From a checkpoint of a small transformer trained on Wikipedia.
Training: a variant of Muon for these matrices, 151M tokens.
Each number is 500 + 25 x the weight over its row's rms, rounded and kept within 0 to 999. Layers, rows and columns count from 0. Numbers have three digits each. The size before them is the row's rms in percent of the matrix's.

# layer 6 MLP down, 256x1024, rms 0.102, rows 0-213, columns 256-319
100:516545470531426522530499482505476557478460517483507481493518509522471548499498498471463520492527475497495496541466540479459487496503493508501484526562514515545485503529490443496466496467460503
097:496537506508438520506482477491483555526497486506533482477549523535466497569534503490497494508461473483473519486484527519504532488496488525524492475530495522524513506509484484517484495510515456
096:480489474479516443513504469503492510526518498500475517484466498499512463529509499504508447526521500475476472480524454492522535540527492515463478523488510445501476485539492520489495501476516524
093:459521502536503476481544486484485475511528555472468476511549491457501491453509493508520522498484533514487519443549473500530508534492495516484514543506509506509501517534462544446469474454491465
102:498521494482489536506492523526489503486501515561479515491499486470496512489503482485515480527529539513497476503497523483497493488526526525491518498533511462503506506526515491499512541514492475
101:493475494531508503555515485540531472509504505524513502494500520517551509498466483462521473511514572505518485538486473488524499518506458486477475504441492472499460499497501494486469528466488524
099:485466462478505498555454473559537454504540467527469490470511530503471513454532501500511502492513474525513490475457491512474505486502500507529504476469529496474501474517513493469478452488521498
106:480463495483462505511543487477537467540475501469469511520509510483535515510490515478522517492535477518471474477470504501452474556487535495536496516473539477513491502531531491478528511481440506
099:533542493518531522529482521524516520485470495445482467524506462477505494446461510545518494508501451453487504505528504496485524474565497483489535497521525504531497540516505506530465524504476504
100:518503451512517463480539531496527429501497437465488498528515518509499516504480462491483491500495438503508503516470481504501525461525515522524541472468497511511504509546489483450515525509475518
097:505496503524498521486489480489547463535498487529520480473444493504475461518527474495531481532504546501509486507448526473522514521484483487488502494478507494448486501495479496492462483508494508
096:494490519524518506518454487499499468523504528499513474528523467518461501480508513492487496471504492472463495554473539513496500508536484496499508524520476472453448498508490510483550500479441502
102:484536491506520478541489518460495521512492539482462510525534490515474481497462506506499500526491506509516487475454495511537488522515493529494471477520477442505536520512454504497501484510521505
100:498497485491442472510502499494496489519465528516478478506504476500493449461490524520523508488532508524473502525540507482452560523474528503501487478521511583491517493486494492483501514525492498
103:543506476512511515526511525519528433499483580486499525479479510509533528512517511522528476496472500555519537500485495523503472458540522506488541487499505492510493509493502546497502497498492523
102:469508476514507456504510496457481491491481472474474514483486495497490484511449508542496470504509541475533466522462491509504504474514492518513539481469488537456473512515501507547468500522464535
096:484496498469545510451490488529476480513519513484472506482490497504522506494508514500520493520497499518496509534519511528527526477505498521460483505492515535503526506494474536511523490513498472
102:492478518528517504512475514463513469470525514531454509487524492483517453459517537490488488496456558522515468521502505489467481501496478498521527531530499482497495497519516490519502515510472507
103:459533507529469511520479512513517493498499473493486457515479510524519505477518517502490477490470454490521515475515507488489463536487489537495485502522522486524486482501529508475527512484528499
104:471527503474475511483524523523461571479447510475473533478487491501487494569506515507466526512470463506499475520545500500479474483540494500501478471459503526458472507461526500473482468463512503
098:481501506504539474482507533487522483489503485499487476513532458481513479471534534495503514523494542538498512463516535510468475520506521503489511514521502470474512475525525547527466516483526458
099:502504492502522509528507475506468522470487548507529501524488486492473454523528430485478466493495508522538504518456532521473491490545511520527425489570502475501551491515489530460541537524531496
098:483533531488477555513488520489477471482518504468503522507475487481522499458461510486480495486476512496493518449470512500491494515494490488484515478544501522504498475511526506478470525469464517
103:545517508509497485468544519463506503477524528540504502538513526467494532523536480474512479514481503490480513510505519507458500442538460488500506496462499537497465483495506468496471520485487546
100:503509497499495552475505530514507495467509466513508494497512547497505503497517504526484507531502479488465535575484523507516468540505465482514507531482515503488507495551455509488472525493572505
100:492491503504508495530503533487488509501494513542505477526466511491491464521496520542486491522494476443506499464491455497524511483489495493482494493505490457528470507487478500560475459443498497
096:493513498495454536531501511470514478479526527529521568493518515495490511495498502513504489496488450465423505508521494496492497492457447524490445515501499454466490515523503501480507523485469516
101:474509496472540504529544474447491487481517573498556526465516516504445517524496523513510507485520496510540493459471493508540497498528474522508520517489497482501525521505500508496468530462484525
094:515517483476520554460463471513485447500497525523570469545509445467539494527555459496472478511484494488476530449510497508543481510500490473483541498467512494485466524523495507476492496496518463
102:529492509495523529499509462490507515532472486533564511480442496476484492471499479509539511499487542477521519466482483497495525502505521469559475484525502474496523493511495542498468490474498508
098:475466529475497430525458507533471492557501516544527510517467492512435449508531476491493513523470540501491474485549497512524494527459539495534507498456534454555546493501508493491427472490534480
098:549490497494502506494512537493491456514516531508493520567515474528522467495503496484545512480535461486519513499547445482534514501492506505456548527453488484507520488470466507496434497518519523
105:501476485507539451509487471441489469530497442484466449495529513509496482509483548477492506558494482488511506545506505502494480514547537497562500498513499502487462450499463489541524532475551492
102:515491462537485529557501522490493525502489480491513501534454529481475464474508527522512507531505517484469457545470531490503511532501531512476521488513523469443494513521491470526536479489524490
097:496544478510491479572506514478549488526514519503474485516461514539502459490474503504505525507515498506521508540451465485477487503498532521501477479523499512480512524480487519462496470485525461
103:491512498475503522492477525574495500494535531562515510539524516496484496445510483512497529516519496505512541527472505502514499494536475504511536501531479472500497491507522546504484515519511499
097:517522477497547499483464497559496508499482468438506505487477496495447509525463517479494537488494509507531490475490519496527488546474511515492494502472498501512511519523534503476492496447496487
097:483489528494510517462448471510501519480487522523496500549490487498485508504488482531490513514497462508503478475425493469475457536422497479478499483474506503477504506432493506491498531530543540
099:507566498493445471515480519459492476453484538478471521557479506485494513515488477507460508500525448518493507524445479505558476500521504517476504497522512482500488506491517490484497523486485503
103:538496491497470513490478498546528495497483500507507511521532484502513555525501499529503501500543478517522515512533489484507502489485499458510497483513509507490516485501500511462429533508522485
104:469493501518527466498530495506515524495510494473495506485528511504477508495534533451481519515473495521508482480521501483459528547540496471501524507560524519482469538451526470508497497487521534
104:474467509476505518537498507497547499524503455503525499545496527483539500534490483471515468481516473500507503490504460499502463551504486502500493470509536481527468515468496484520473520477509504
103:486531512471507515513515489490480490489513513535481491446507495498523516541494512508500489519493519473499466507521438515514495479500497483468509527486523467457502496485478469528489473497483487
099:503468513483568513498496497444508496523494520531469537524491533508498481468516534528501498515483496485472497500520493498551513456502498463506505510509493454512517466513510467508519441517520474
097:503517496462519478509490467486461481533465490491543509524529485467518523497485473495521470487508472503490542475517531481511502502462461522498492502467528490495526537565509480495545489492512491
110:511490512517474497523551484463504517489517499502524512481510488490555474505503496516539503494448531517495462517475483492459528518503481480492512464517517546486480518518541457482478491493537485
099:473499506490497522495466497445505504506487530522515508516513526487513500453533501506495517498473484514516566511497496505521511522524496524444493491488529467447491468534497486464436497471497513
101:536507490552531490473523464478471492506530487492504456513490553477446548491506512493516525523509461498525491484472523519492500500511520479466539489530520527490495475507478444467507548484529497
098:455523477465525510542472514476485458494503502506456475527528493512497462489475487480502497507493531498488477498498486495516517482458500499503454517508491494495542493525486464505475499500508498
102:486518542474519469473456488449475521507478506525513515465494501538489525515471562437486505520492508494507464500523458522496521501485498532508511520478502491468510496540504476465494480505522529
096:525506541556523464518544489491503520496512501494461528475461506455533505483424466457504530482472490528457488519532477500488494490481484464517480518485484535529504507506488488495510536482467485
103:459510497540521531500512513510480483489495498543480493473510540478481563454522516525494517511522514484489465461495447521504460513538474522519493512530486517512532514506493483516483513484516511
097:524468487541504506533486504480464493503507543517457495477432502486477500473520449505530538505487479513500482539480500482476509508523505466523491493484481483484488516432475530481519502552518516
102:532506518470534479509512480530470487484494466462522491484518542522564508536462485518491474513506442475515489500511521501520533548526488521503503510512485551477501478510514522486501482489492536
096:483482489503470465525533479515499464490504514504486512487515454473472482488518492512480486510471524495549518526500507486477484498501505496476480502490506538483515514489520420525528478539507499
097:491512498533479493521476528489494508492470466510510523474492484487495438427480512486510501493521524509449513462507532482568473500535489534435466530471505492520473513493504521508558486536486505
101:503501478523556500496508509508513543514509479504489496485550462538528494481526534540493484480500484517524522491473523488498508491514474482518514506477526498494476495476502497488495498466515498
099:503521501501504512557480505512501523486512476506487477518449497488556533540507506466493474505543518559524485520485499472524465479484493540540494532498488512505485517497544461536519508492524511
098:515493503544482482533473508462481487474490504525574494498509476485423505494501515457494483475498487489537522507503501473508487459471483537475566461495500526508502491514523508514456505507507508
100:465507491471564491513491516471502537500493489515507505491537490522518521507516531492466514484508519511497478508460505509546499466496506489462504504465479497523511514494474492543488522503495500
097:512494541513468523505451502519493523509525527455484496472491500476550514478504537510503551538497510506526483498473501486556493555474531543526439523481498524487477493497508491529484467444528510
103:501499471511445486529540527495485504480525513477482499516496440512499493526499461515536489488516456498463538477477459483508496504534481524486507493469479519514490513467459482453486501492521490
105:507513508461470493477536520520491494512496506499528527510445514523512537520514514512428511517512496497505513508508497516471515485530481501483538477570493496489544504490495546505480524530511496
101:510488492500476513505517481510516454461517503461511467519488502479470479512481461519488521496480474518465493526485504502496507479511474482517464479569463494444500482521493505535543493485537485
099:498494493479511505489529468481501499521510488546520497532543500486524507507533526530512492491498501489550503506480546498505516488508505467473481520521487429528473501506490483515486478545506504
099:484476507515448496527467515540498489482508520506485524491497502487479523479500513472519504480489473521496515492536462486511487489489505521519531503512483502475479503508505483522515514525535490
099:510509490468497479505464472530521512507497473511514452501546481489476460510521495459544493531513473513532520523527510485493511504495485507498431498495485504498526521506491584509469489480515492
100:508489498521476526513483506524491486483502507512532478491463466486516479513531499499517479497515502493449497505475520487498510524496483494487495485447481471449506490476461557509489478507499490
095:526510485503536493528496488479493500447488475522476468516482504522503545474465522494527517476463449463517523493522464471522525456480505516510506507523481469509521506493519475513521511505521505
100:507512520461509543480547506524508520532484513502529517503507499520466543487514514497549516509468500541544491515497469490522463465480488532508505476461512509534491509484496493488503535465483517
096:471507524484504466486490526517516490498507518511489476463522489527515501487487498504501512518513470538508522480526495481580491513481468491510494493466454508512491496529503523510483511510522521
096:508487499471501481481518501510498454485509480474473523499536498496541491447514505487485455513483520491504521481487471483515481522463483487471507488502507484482507454490489497469568523521516546
104:501486493514521515470562525520493457510488478481503499488547471515529464489479467518523518512482485502488517544524493510529493533530498527477450491500496476482512505489538512442482497511503490
099:494533486507553467515507486497507490501474481486511492481479475488517495512498532504477501524486510493473493535479502479498508504494476502460497501501528480509509527492460462457499460458506463
102:512490461535532470516527470503530464468491506524507488473556498515527495522518510514507537505516496520479527512518526476483522532466490489493493496485509538478465490513504521484513489536501486
099:496496482487493530472444476515504517455509488481480484478544489552471487542466491513493523463487447523510567479500459488511489484495507497502526527464487512481535523516506475481513496461521506
095:541466482487559451479563483524528510495468535495538521456555459514519485513540520462492477481519484514542477458499496507535491490491472509451549500487506499529501501476482500511505472519456470
098:516464472481531547488496530476493511494496525514519514452500526495469447500494462495486514500526511508491479522452505506547487509452503542477495477527490545505502476495495476493462489495513525
104:485476507450501453497511536486493489484502516561468493480493507511536478484488552536476516507494500518504480490500463510532495504464471480456463513547490551528459517482509528503503473433550467
105:498519485498456515529501491495480482481511511519435513515471471508517499494495496503496505506517472533486516481510525517547484490494505484528525516487486498505483485498501444506479519508468524
102:498514488485542484454493471546521460526502457500458485471537515484511483468489492521514476479504509464505489545464506465497496492522483492522490527519496470540565491512490503496490502504456515
101:499473530510534530493495484465503514525530470481484475528513509543518536502467520494524486479468510517496534460518484479556508474514509484507529512485533475480484525470516430483500507486483521
100:483509520520479469494574522468528520505496532496485520496544489523545496513492506512560517542481465525532502489512481503474491483506506473468504488475540502497537537523522454519501483528485502
099:491447477534496522485506511494484512461527443529532527476512483504456444535547527521534466511548504488477464524501524487514510506484485498467507483497499536502514494465468494511500501538447501
103:465514502539552548504515506474486474490475507492487485538431505500480497465533486504485480519518507512498505490570475468527472527515492528480517525475517483528485493516461484485543496505464498
099:468494489490481491498452494533493492499501496516499517461488452514473516509527486472525517470490476491493493565524512512521503498555501476543471527483518512476470500469478514432475539504501475
100:534511488557496503514461488489519491506520495510485516498534499493535490530458502557498493506501487465525483489465488527525507489475503508495525494509510541489527508508472508491493477517510525
102:552492488496471507490511492506520467500484451472470498449548492510479505491525514495465490499527500478476523551455520512487493514517500513523492492493459540497538499516513502507530449515477478
102:497531502473477520495529476516502531484496484511482482469503472571443477513479522438466470499461499465525502498564526495485504503506485488491491477459496513547548500530500491498525504547491489
098:499489540524445506511470494440506520473508532519456478533489450476515460500495440494458524511469498468485505535491481475546511511534501502510516516466493591513481516492495510421462489518492527
097:495480501473504525499427498509498512465476481518505511487523505520493539465488475489509497476555468486492527488521493496539524511497490486505502504467524482523511477493498532486530527486482478
099:501478497523510538497495474502476486541507475504483470526470444556455458486471491511508492481527467519524493507477522507539495522530488455499498517489479489465503491502487473492489470515507523
102:531472508474461492529553510482512527525488479490479484527529507469503519528472529474498449504503473489497475480513474482450525505510481501478512500493486517519517490509469493545498487523540523
104:472484532514538492515504492516521529529496477518560521518514462543467521517503496494503482521496543540477493495448482499502482547489468458500534472524521442511511505512515485535504506522478525
097:507504486566483463470511485524518551481519518455493470501479469515519471493473471485461497534549486456458472477479467481503538480505508503481508511519500536499438509483565492477517488468498484
100:527525528508490488505528480555463519507526510472509514500492487490531505532532475500536487462498537504481488484490479478508525469530513485471464483461535492494503462531524483494531494505477502
095:511475511493484473512499502534468518447473474487493489527466489466475460524518467467459478485543451522480481521491541493453464483492505517511517506520477478540463484492503491497498525457500515
102:439534449485463541487517469508489526502528538522499512539508513513532420500517544485510501525523508502508488511500506515526487466526493474504499478509471574471495520467516479486530536468497507
102:485489512515470497496504510466490500484507481506484471461500486476466506502500541515474485476505519498510503503469490508508521497512473526526442478456509494533505483495483540518531519431446491
101:518500511513522479538484518495495495516479478497499513476518502504509485483521528485546505498440539533504477505462502479442523491481487486514527509476501479526515482518501471501514543544518523
099:488521482513462498505507496518482527492485538512505514559478500501545489479474479513486524520478534507528481530519474479496525506508527503523517489506460542470513505507456530471550529494515521
098:535525503498469512517488497480524495466500466456485513541467528520467505520543534503483477537477454490470488537466474496540478533510498498469540454483552510479516453499478518458499468454509483
101:509523494492460451503499512494527526521470474497488540512523488520473499503473508524509520494486508493490482498502515468504436461483478525518475502465473441508488505497559543502512472508477513
100:500515517517525526494539489501472499519516493507481510500478484536538469454491485546520478495462487511488523515548537465481499506553485506507502517513504508465536520527515496510448527489487543
096:460506522487511484537503505517503522493512570513539493496550513530492460511521491509512508534475533512503498487494520510483504489500538490501496510519502495504531493478506554500472466527519488
104:499498522556525461496511485507499487536502500529532516507503490499454520518487520489480521532542491504491496495470455522486485492532486474511521521511496549489555494481534526519523471542476528
099:492543513525509501506567485488550486477513531518540503490516539518505557470521495533487477508521498496524489519500509481432466532480492505479493477520512510475486507502459570515454511449465495
096:523531521464447515521544500499479505515467477506490484513493529515473498462470520489483526510496504524494513493477530488479471521491514520488451469453504463446471503504531499474520526505532515
101:505499462499495533491476533501490552507481482454449493460484481491521512537550480518516496515478524529515499532512497532539489483508502496454497496550461550504519485497464513525528541535474520
100:469482482529516536511511513502479477467510478524553498515487531524479479501487482471492499525484489533462496515510526462492480484519509472530448496467470486511479503516529506479506469516534487
101:493488483515568497486465517536524490493497504534511500532515507518495454551505473461485512519528496505497499506530493511478539469558492523529483494457488482486494530465485498509483455528498506
102:468516457493509473490510507514494491466556493526548489514503485496491510493500475514519507523488529489494491523521507496507501533561490512494564497470480550511483521518519522500473509500526494
098:518536502483493542486553496491512522449490513505503475512473521485483454508513496493480554487492471519466475499463537527436527458545469501495545510539507551521530475514499539493491537491483561
099:495485518521529447462510487500505522519513482493477524504506475499470503491516532496492539517528486487524534483519531524498517522521480495529479512444491519515499501517488495502460455537484458
103:490508508480490522471490493551498535516512497507517544485512477501495553493538501469492483500480490513502479539454557486509486521492492434477522484549520486521463495495503501572528487482455507
096:526503472462459512462479494467499440515493465499483509446522518523532569524514515462527482495525526486476551485484481482445529515530500488530466521469507469496480508532545500505525501498499508
099:486483503464475520500507504454551503448478507530495472527467458502457544532469492488508480497496485483499500485531532445477500477468501493475451549481480503507481493501482465472494529498477484
094:527513484475503478496494528523467473518500507513461470514515530459524546519443518509475500505496498493538500459539484473501500487530499518540490537513453430504489520487478482491474501520487499
101:492508488524449464527482481494488433471489488486497511541454511516467519455535531529490507507546529505477456505483513501448512468466506493508497500480498431517490505519476474534500500504458514
098:506512504541513439518492473430520472495477464509514486438490512505485514492536462526500503512507501529532493560544489530489537515447482491522518494489506518497504548523529522499492510448496524
097:497498500533451512505489491492501535508475445483522470538511509507574451448472551497502511515480466500480495455529504500461492500473502478494546472525442476508477486545483482546478467543485504
098:516483470472556520502534532473529532527483525469459488523518465495516474479509464478529507509517491516498508512514476506509480490489491465484525493480485494508504517515503496476523501517440522
095:519501528459529458470468517470539465535514458525499525437494519507551509502534474463515502556494505478484481545577475480504502487510485463550548515463532474459482505526476489539532530509511541
101:484477489495491469477512489495489572488530443537473483471472496506542466518522487475523462435519468503519487492475482500506526468504497488506513495486506517505453519477483494505558494479522524
097:454487527478484487493520490520478531513521507474526557454525457521470480478494479508497504538494475519549516510530512522526503567494509538501478503495502523508505460509481493568539521476469500
097:520526526468497457475452511498513481494514508511503494487467532530480509508548527505514497529499486542530488490520482490520511507475484462477511512559473504526514512464487551533496498505487490
097:529509487520501514519517476492466519461490521531505505474479510565527477474510476498473510529512498479513486528534452426455443486500485513513435535534500557497530519514494467489497487523532497
095:473457448508480539501502498449518437469468473485506492479494528507521537475495553565517513517445518524515486448492496482502477508505505473517517518520476493518501499495506523459516509530531489
101:529495508514466500505484480492517423521533440505469492522516495516504593473465499525463538484501506468503485509480516483510481506514468501487496462514504492494462520493496515534476531494519504
097:529518529491533485502484488486514517472482557495528537515494464467501440542478507520502504418508534506544490486480527515475488496508513507511475516531506486514503555548519472507484522528539492
101:508487525479470500520524471474506535496492491446520516549510461518511465494522484518497521514479470501490537491501475488510522476509506512520508476483500464494508475520521500470495501529519492
098:474492460504472451505461506506506488507525507537515486523474464496510534509456519495464502506483496515518502518481504513495544468498491493473524458525520513455507502487458479524550486494538475
101:494475511464469537521479491501514505536478524486535542510505491506494560505534506509490475458499508522489501503466523493503509531514498499500543525512521457485475515493508484487530508534493513
102:473516488558547458518530476451477486527484478527504508464501545479555493480485503451516503501524520512492530512521489486506491456476487509488515448457491515495507487510546475485512477547527493
102:492478510510451504517497489515485473482480463466516474504531530494448526491531553503537492521518479530445509502534478476495468474470516500553511507471525452536472497455457458520491494493478490
101:511515498467521529491517509530538482505509493525503481501489523553454461526500436499465502492518510492534476506484529510454499494478524532513523522509486540487489487514513473518472558524480487
102:537478485526505482499467530489509526472515482534494480469532490519537536495517519480533504500530486493447506498527526481535486485516507510476546528509491449522462472520493517487538537514460515
097:470493517539557508492511483511526577499506509480511501460492517456511473472435516488515508524512511493489474550503537482482519471434488542479523515538506471440510458509493461461462494472542510
102:499517467511441508466505532514459519494512538469480489473472476520490514486503516528536486481488522509541476543499539505513537499478522514467488468501498474488506498505517493515559480485505515
095:528464544551494518466495515525489508494498477486510514489506511507494486471514520528483537525517522536523489518479526503461529522529501449506495518459517517499484505480498522497497509477516507
104:523477527509475502513499477451499514500509505503511499485508452467520494574530462523526487488511538476530458506521501521483502538471505490494481477512485464527475504472460547534526470520460463
094:478498483507532523489500496557477479487472492481451461485492487458514495504483501456470486540484514488452498484509518475454508477492515465503524531481513439496520492497466491491504489494520531
094:511471504504546591538518464510481501533505516487462489491512515457437513526530455505496482478469497523496503529518522531556486499483501521516508463485518520523518515532482502512493499509481507
101:468541503525500544476516540498525527508512501425501502536508544514498472433545496498506487515518477469494493455561507527486471532551494531514549487481472492480488477478514484563530524461478513
101:529505488545538488459488509514513504494479508522512492486459507536532459514532461484500486468513495537513504477500521493489480512505503491464471495486479482471502505495483541491486505470452525
101:484487501469493451517503472505476492478513532499486565529487483520500470519505520452486510485506539512511486530464481485541529486483494483514532488491484478499492520472493509509482525533510554
099:556497514529492483509504510575516485465493446482478486449485540508524508514475523477495462472494515545469494487480498518530443498500492537469523520487491485499523520518467527523504457514510491
100:504517525511457482472516489451468533497509538497509483491499518505509486494508522495475501558464497483461499507448516487468513539442513518470517521495468503478486483487482491470508488486530462
096:509490508475479501526524536493446485495491551511493483503526511506477469523547468497477516537521492507509505479518474502505522511502512502503487506493491486513497505496553462482518534483501478
101:532468487493472519483494514520490483463491526478479497496524485529478531519512486496564481472491475510513455466478510504501507519489510502542502499473487498490508493530492469466480496519516488
099:467488504489492463522537520494502530513507457501503537457508519500503607509473475492507494492499490550524482507466509520492553491544496531466487503451471540529507466470494487526478540494496476
103:452506538482483524512528508522512523487491466531468463493499505488490495502489539495533496487462549504497513425525510502502540504507491496552464523500501491477518480520503524520521504544469511
100:530500475517548481508453504482473539513500568520535521480537526488456481479487496460453472443504492506508517477436504485486519511517514527497470460498505554457490501476526499533472493524489485
099:471538505521484510541502491495489520467515516473497482481448485491510418474484512504488513476472478523481525502476454486483472478470499503500529515493506461504510514490507506547540527451563532
098:484514495522531477497491460500490544526521492500479509481483521481510503475509506528538531498455481529492471498541445480504478503558515498540525507544463488535461527507526455506490485491492484
105:498477496523451530538536488482504531480489548491481479509502541504520593496503500497519511502481500505483471452475482528523523479512521460500518498488511515496521507521483443478538478483500477
097:483485502474516497501465528475459517515514499474519480541479497544510505476519527490509489501486530516482512477527525481523534491550516504465481495489475470487478480462510493546489503557487487
098:505498501511499453550495513491529448508485484544470497485517520513557475487475519455517500461517524515511529497539502481563525505515493473509508550472506511510491512501499524471492509501512492
098:491534488494503491528479502503500497458504467457496508523468506501491491442495490503500465482500531501535481474523512490505494484477492491530483529500526495471511509491524521520545479546480533
101:513526505493475484504446472469508472494501485518540497485524472501477554495534530535517489514463472506484504512544497470500508492476478506502456488470512483540521504496499503476509504509522493
102:537500474505498522488525477527487487479507473461495523490534474471482519434514499493535476495509494469513524518459499475529454477475511519461516505525494525546521507470478552479501482488536503
095:507482468508504528547495498527524425498508466498541468484506490499457529446450493481484487539503522511494516489519460511472470483439480517465506540498465504531501499479482415540494494518514512
099:480493538509447540522466498466494497496530470495507531557460511523514499479485536499488513474462487497512503496501493496533499483509485522495509499517497504537519497466508532496541478535502512
099:510503505502540505499527483516500473507497540479538497505570508489505561475471494517473526502496553505491465549509487493468500528511483472509501475502484483510505511458487490499452509496471559
096:510477507528494502518493484519501506533465512509499545460481477534536527475469479501498491538490479489475509498492493496498520508529487490470519526511518455513531517482528500523536467464549497
100:499559512536510519483561536518483517498511518473537506460541511526501467467499515509497515488526488467506470532498484483542514497518483531517542516529476491537520504511478503502488506536479510
102:466514507451566513534482501475486543509492518488523475508458510526537466482523505487548460512505481499481515488525508494493505494480507523491493457472537465461477474487523520535502445519524518
099:460501534513451480502489514528507517501474477508510510546496511466494549530474453494510532515516486502517525481519532513534496473584506490487432482555486502513514498477470501520536530484507541
101:513506514456521481503500506531536498485470451463559500485522454521512522471566424513471517473472484478541499494439473487524478476487505507502474460457496485475491471527446482443492488530502473
101:476517506515505470516489467519513502506516521537484477509508475494494500514483505484506498493507485486493478503535494519492505499525503472489506503506477534465491506501452541517525501501478476
102:515493530532475490471541501517480506491484519501478532530492452484469492476496461482478499532513516491517491475489514525488519464496490508530501487484518500554538477503533503500481501524473507
102:532514493495461527502500529473504440529501541530504492505478479528511517473508479478495479490507466519463501514546489490515537440438521526468532483498507547522522505482538461486511518501488524
103:524482468501479519523474509480474482484499520505517486479511479474515515519520502483508511502488495519523549523517550482522481532488497509497520530460505536523527486521483517509519516497482488
101:491526495528462525489534534508474483468485515455535484506471509475529475521475498472502516511510499500488498535499517507546512533456471490488468526474516527532523539485478512506516509498504497
102:487494535484517516530500492486513522462478415482542452486463524481532539500534453511463482509485460504527502479505555530527505475485473502459502491531501556522517516473490520477494505491475526
102:510504485521538488491481478416526520466519547448500448523531485513531431536536522503502487503528487525467504519460491530485498558535500522495514506489464556446497503500477501506497528504489525
099:480506498519459527525558479506497475514504494530504517505517535489481446511516460482477476529503500501485496458581529450529522481496485493497533544560508473508511459477509458453557515465489477
101:483459493483488487466514475544514544503503443510530503507513555478545499420517462493474477489526515512555512477477484515515488520538511496488452506466515519476507523478514538540518515460540491
099:508484503478526473517486491563502499506471459522526501502545499494531485527455509500517523487518554485524494507505519494515537476508516566473533456528512495542498483494539525482461512508501552
107:529507464488539497512551521503498520503471539510522457551538492514540477502508500499499507500483528499514530526480485480466522524480500494457441456475499556520526491496483519495492485467528520
099:473485505521488513510488489495525462524472493564480511492539452478486495541522494511527490509493544500512514482506490512474504540510474517518509471516497529545499508511518467480449485532500519
099:474464468553505539524460540475492550542517484480482511449509470482485504492458515479530517506513453483518510485475567503499519530529489535481463518504542487512508517492460534495455494521523540
103:470497520464524486505483502530482440471484484485458542531544533488467518443490473520539493464487465477498518476469520512452480486466490510504495536504506505487519465494515497519479494509497489
102:454524520447482543502476491501499472531510474515505491484504519485561515470496516533578478518541480530513480497468461513471465489493529509494507450484473437494479540505505501459473515498497494
097:493488524498528551506485480524458520488488479496483503502591499523526565519468510494490501514473484499467508484483497466458515479567493496502504504467526471505519511532488506523475475508543493
103:487526497518554520507497485432472497505498520523525549494549443525480522541460461507499483504536500497470473468519521462469494519501474467527483533512489555465524522514448489530522548509493507
100:482497486507552528501522492423494492525449470486488481468479555518471551472496511499498506489528497497467527497543514506542519548485478487501559525501486518519493508515518554524510497489488463
104:525525473505514519477512504526501468490543506456509487540533525509507508513477427479534555503504552491468498476478474505521454497514511490511421505490483439553496514558502505478575503478474472
101:503490507468514505524461515465511479484502531541528499482513538496473536488495495495509510521500485505507507531482528517489466467460484507524505496509472495499497506472460548481493523517536505
100:508530538503555500512482488507521541529502469474471428481483489454492518513522503495516503497506508483484522473496471493459518479487500516534503528456532503481521520494496471511512510506499494
102:469497518433540446504508481463517498485547545467474523519498522501490501474498522479507498504490495484481475472503476486486497472503523442495521533481488498508516469508500504512498466478547499
101:525498459484494502499538503454475468551467544519489447511489496509507532490525508483469512508545462487516455481456497483506449488496510477502554507519501453557499506514534457530471481522486469
101:477478508489520476497525500558530468517508486470538558511524446519523444483483517479482475479505514461490494500556516533494552467494528504498506466453487504473521463464517527516472471465481481
099:514528510445495544508535499531502459535507590496506488527519505495448516485523475525503472508498508482485513505510460492490548503508466449510472500517504486533485511480503508491540473459514473
098:516509477488511498500491480514472504511511523498517528486485481479509486506551493505508524474518534481486480489499504551509506547528505525481523481486510503510493491495542446522501541555488504
098:502487480509516490499465497477541511502493519462481471552529479498469471510494495544485474489505522491469480513509509499501513470479496471511499517490473478517524511525506496476488457468476508
097:478504528493481483500516484516451562438510523526537510481498511486529489510518497506495502499507508502521482484489534493436486512486495477552483474530499485463489499488498452460531496506476503
097:525506524471490499532523489469476477455490445488564465495508487503539507520538482496532479497474510517527518510477542481494448508532477466502535476492491495569531543515497491528454483457557459
103:518517511518462508505492544524492502497512536520581488505481439518524479470576473507475525535468518496514505523538455526486449466443507494493459534569518492516476481479495448465516507509510470
116:521475495501505485537463485495511518532483395518500515518530511503541535538502493479516492542508512503482518516505510471533505497465490534542533514493499474497507515504502469511477480485468519
105:504500471561532479519520516516492445517519486475544488535466465513510426550501512498514521466492537475523497506490470517556500538518483506458491501500477463497504502480492497519496478494513510
095:502524499512514510493497496476527479489503567508479512547443525524532455485471481488503500488504521514470498517534486500517494506516523483498509465554480467493528476472479494489518510478466506
099:492520537506493470469516541474482489516505492479487471511492516498478486466528502553468483476496517501522524520464540501517506503526490534479479509462528509535473531500515514521492508485481487
102:450500550513503486465484512550485457484478507499521469496476543503522530523481457491526485515483449517475506449483484498481491507455490517506493502491508495466486486512513473492486468507498549
104:514487518563493545468515476485485485492503487507513476530511513468495513533508505461488508531565536506507522528502521509474490529540504484518497475483488545474502513478501467513564467495508514
099:493471487471499490537454493452541531493498536556499501479485562485538480527522496485453534499487488500467486528513526492529504527477510494488531507488530507491525482500486495496486541534490489
102:495503491486530483458504521506497481515558477520495525508494547519468513492508475503495536527508552521488473506491474464546486469462490537519505520462482476478555512466519455525494470528507489
099:498532516489527480507449487471518468487488532497462492475488509500480481479518500496483494463533538495512486493471515509531441454550480491517530522493508545453492490467532503514460498543518488
102:502555499474541493493467486504526537480511483486530488540508499504524560482527493534530513493532498489495466488534476499495429505486511465481476489503486493516470512521501546542478499513521502
100:498494497475496540497548489509482476519492519533517547483483520510500488492532416521517524497547492473480490493440524511491475540501487511503502514513522533462473508475475475484448517521485535
099:478529520495439490536473501462464489514485505535504489507501519518559499475464532494519491475460513521526518495504515495513447493457499475495496484534494454496499516492453490486448494494475503
100:476544483484501496516518497486470481493540524504535510475486485470493441548510477511495545467499533512514534494523459514463539491437474489502460514515503454490458533484516520504498508509497523
100:495501509482445502512504498459499495496473527492512563498499537518403556517468474484497522508469454500506514477472491495482469495520500510468526491486500486462514476474451500521490515530531509
099:478486480488480501457500521526540541501535503523485484507462510531515463457534440489517509483507478506491468499500479511498517488480455518520496484528506508520494494519460525558512540482483513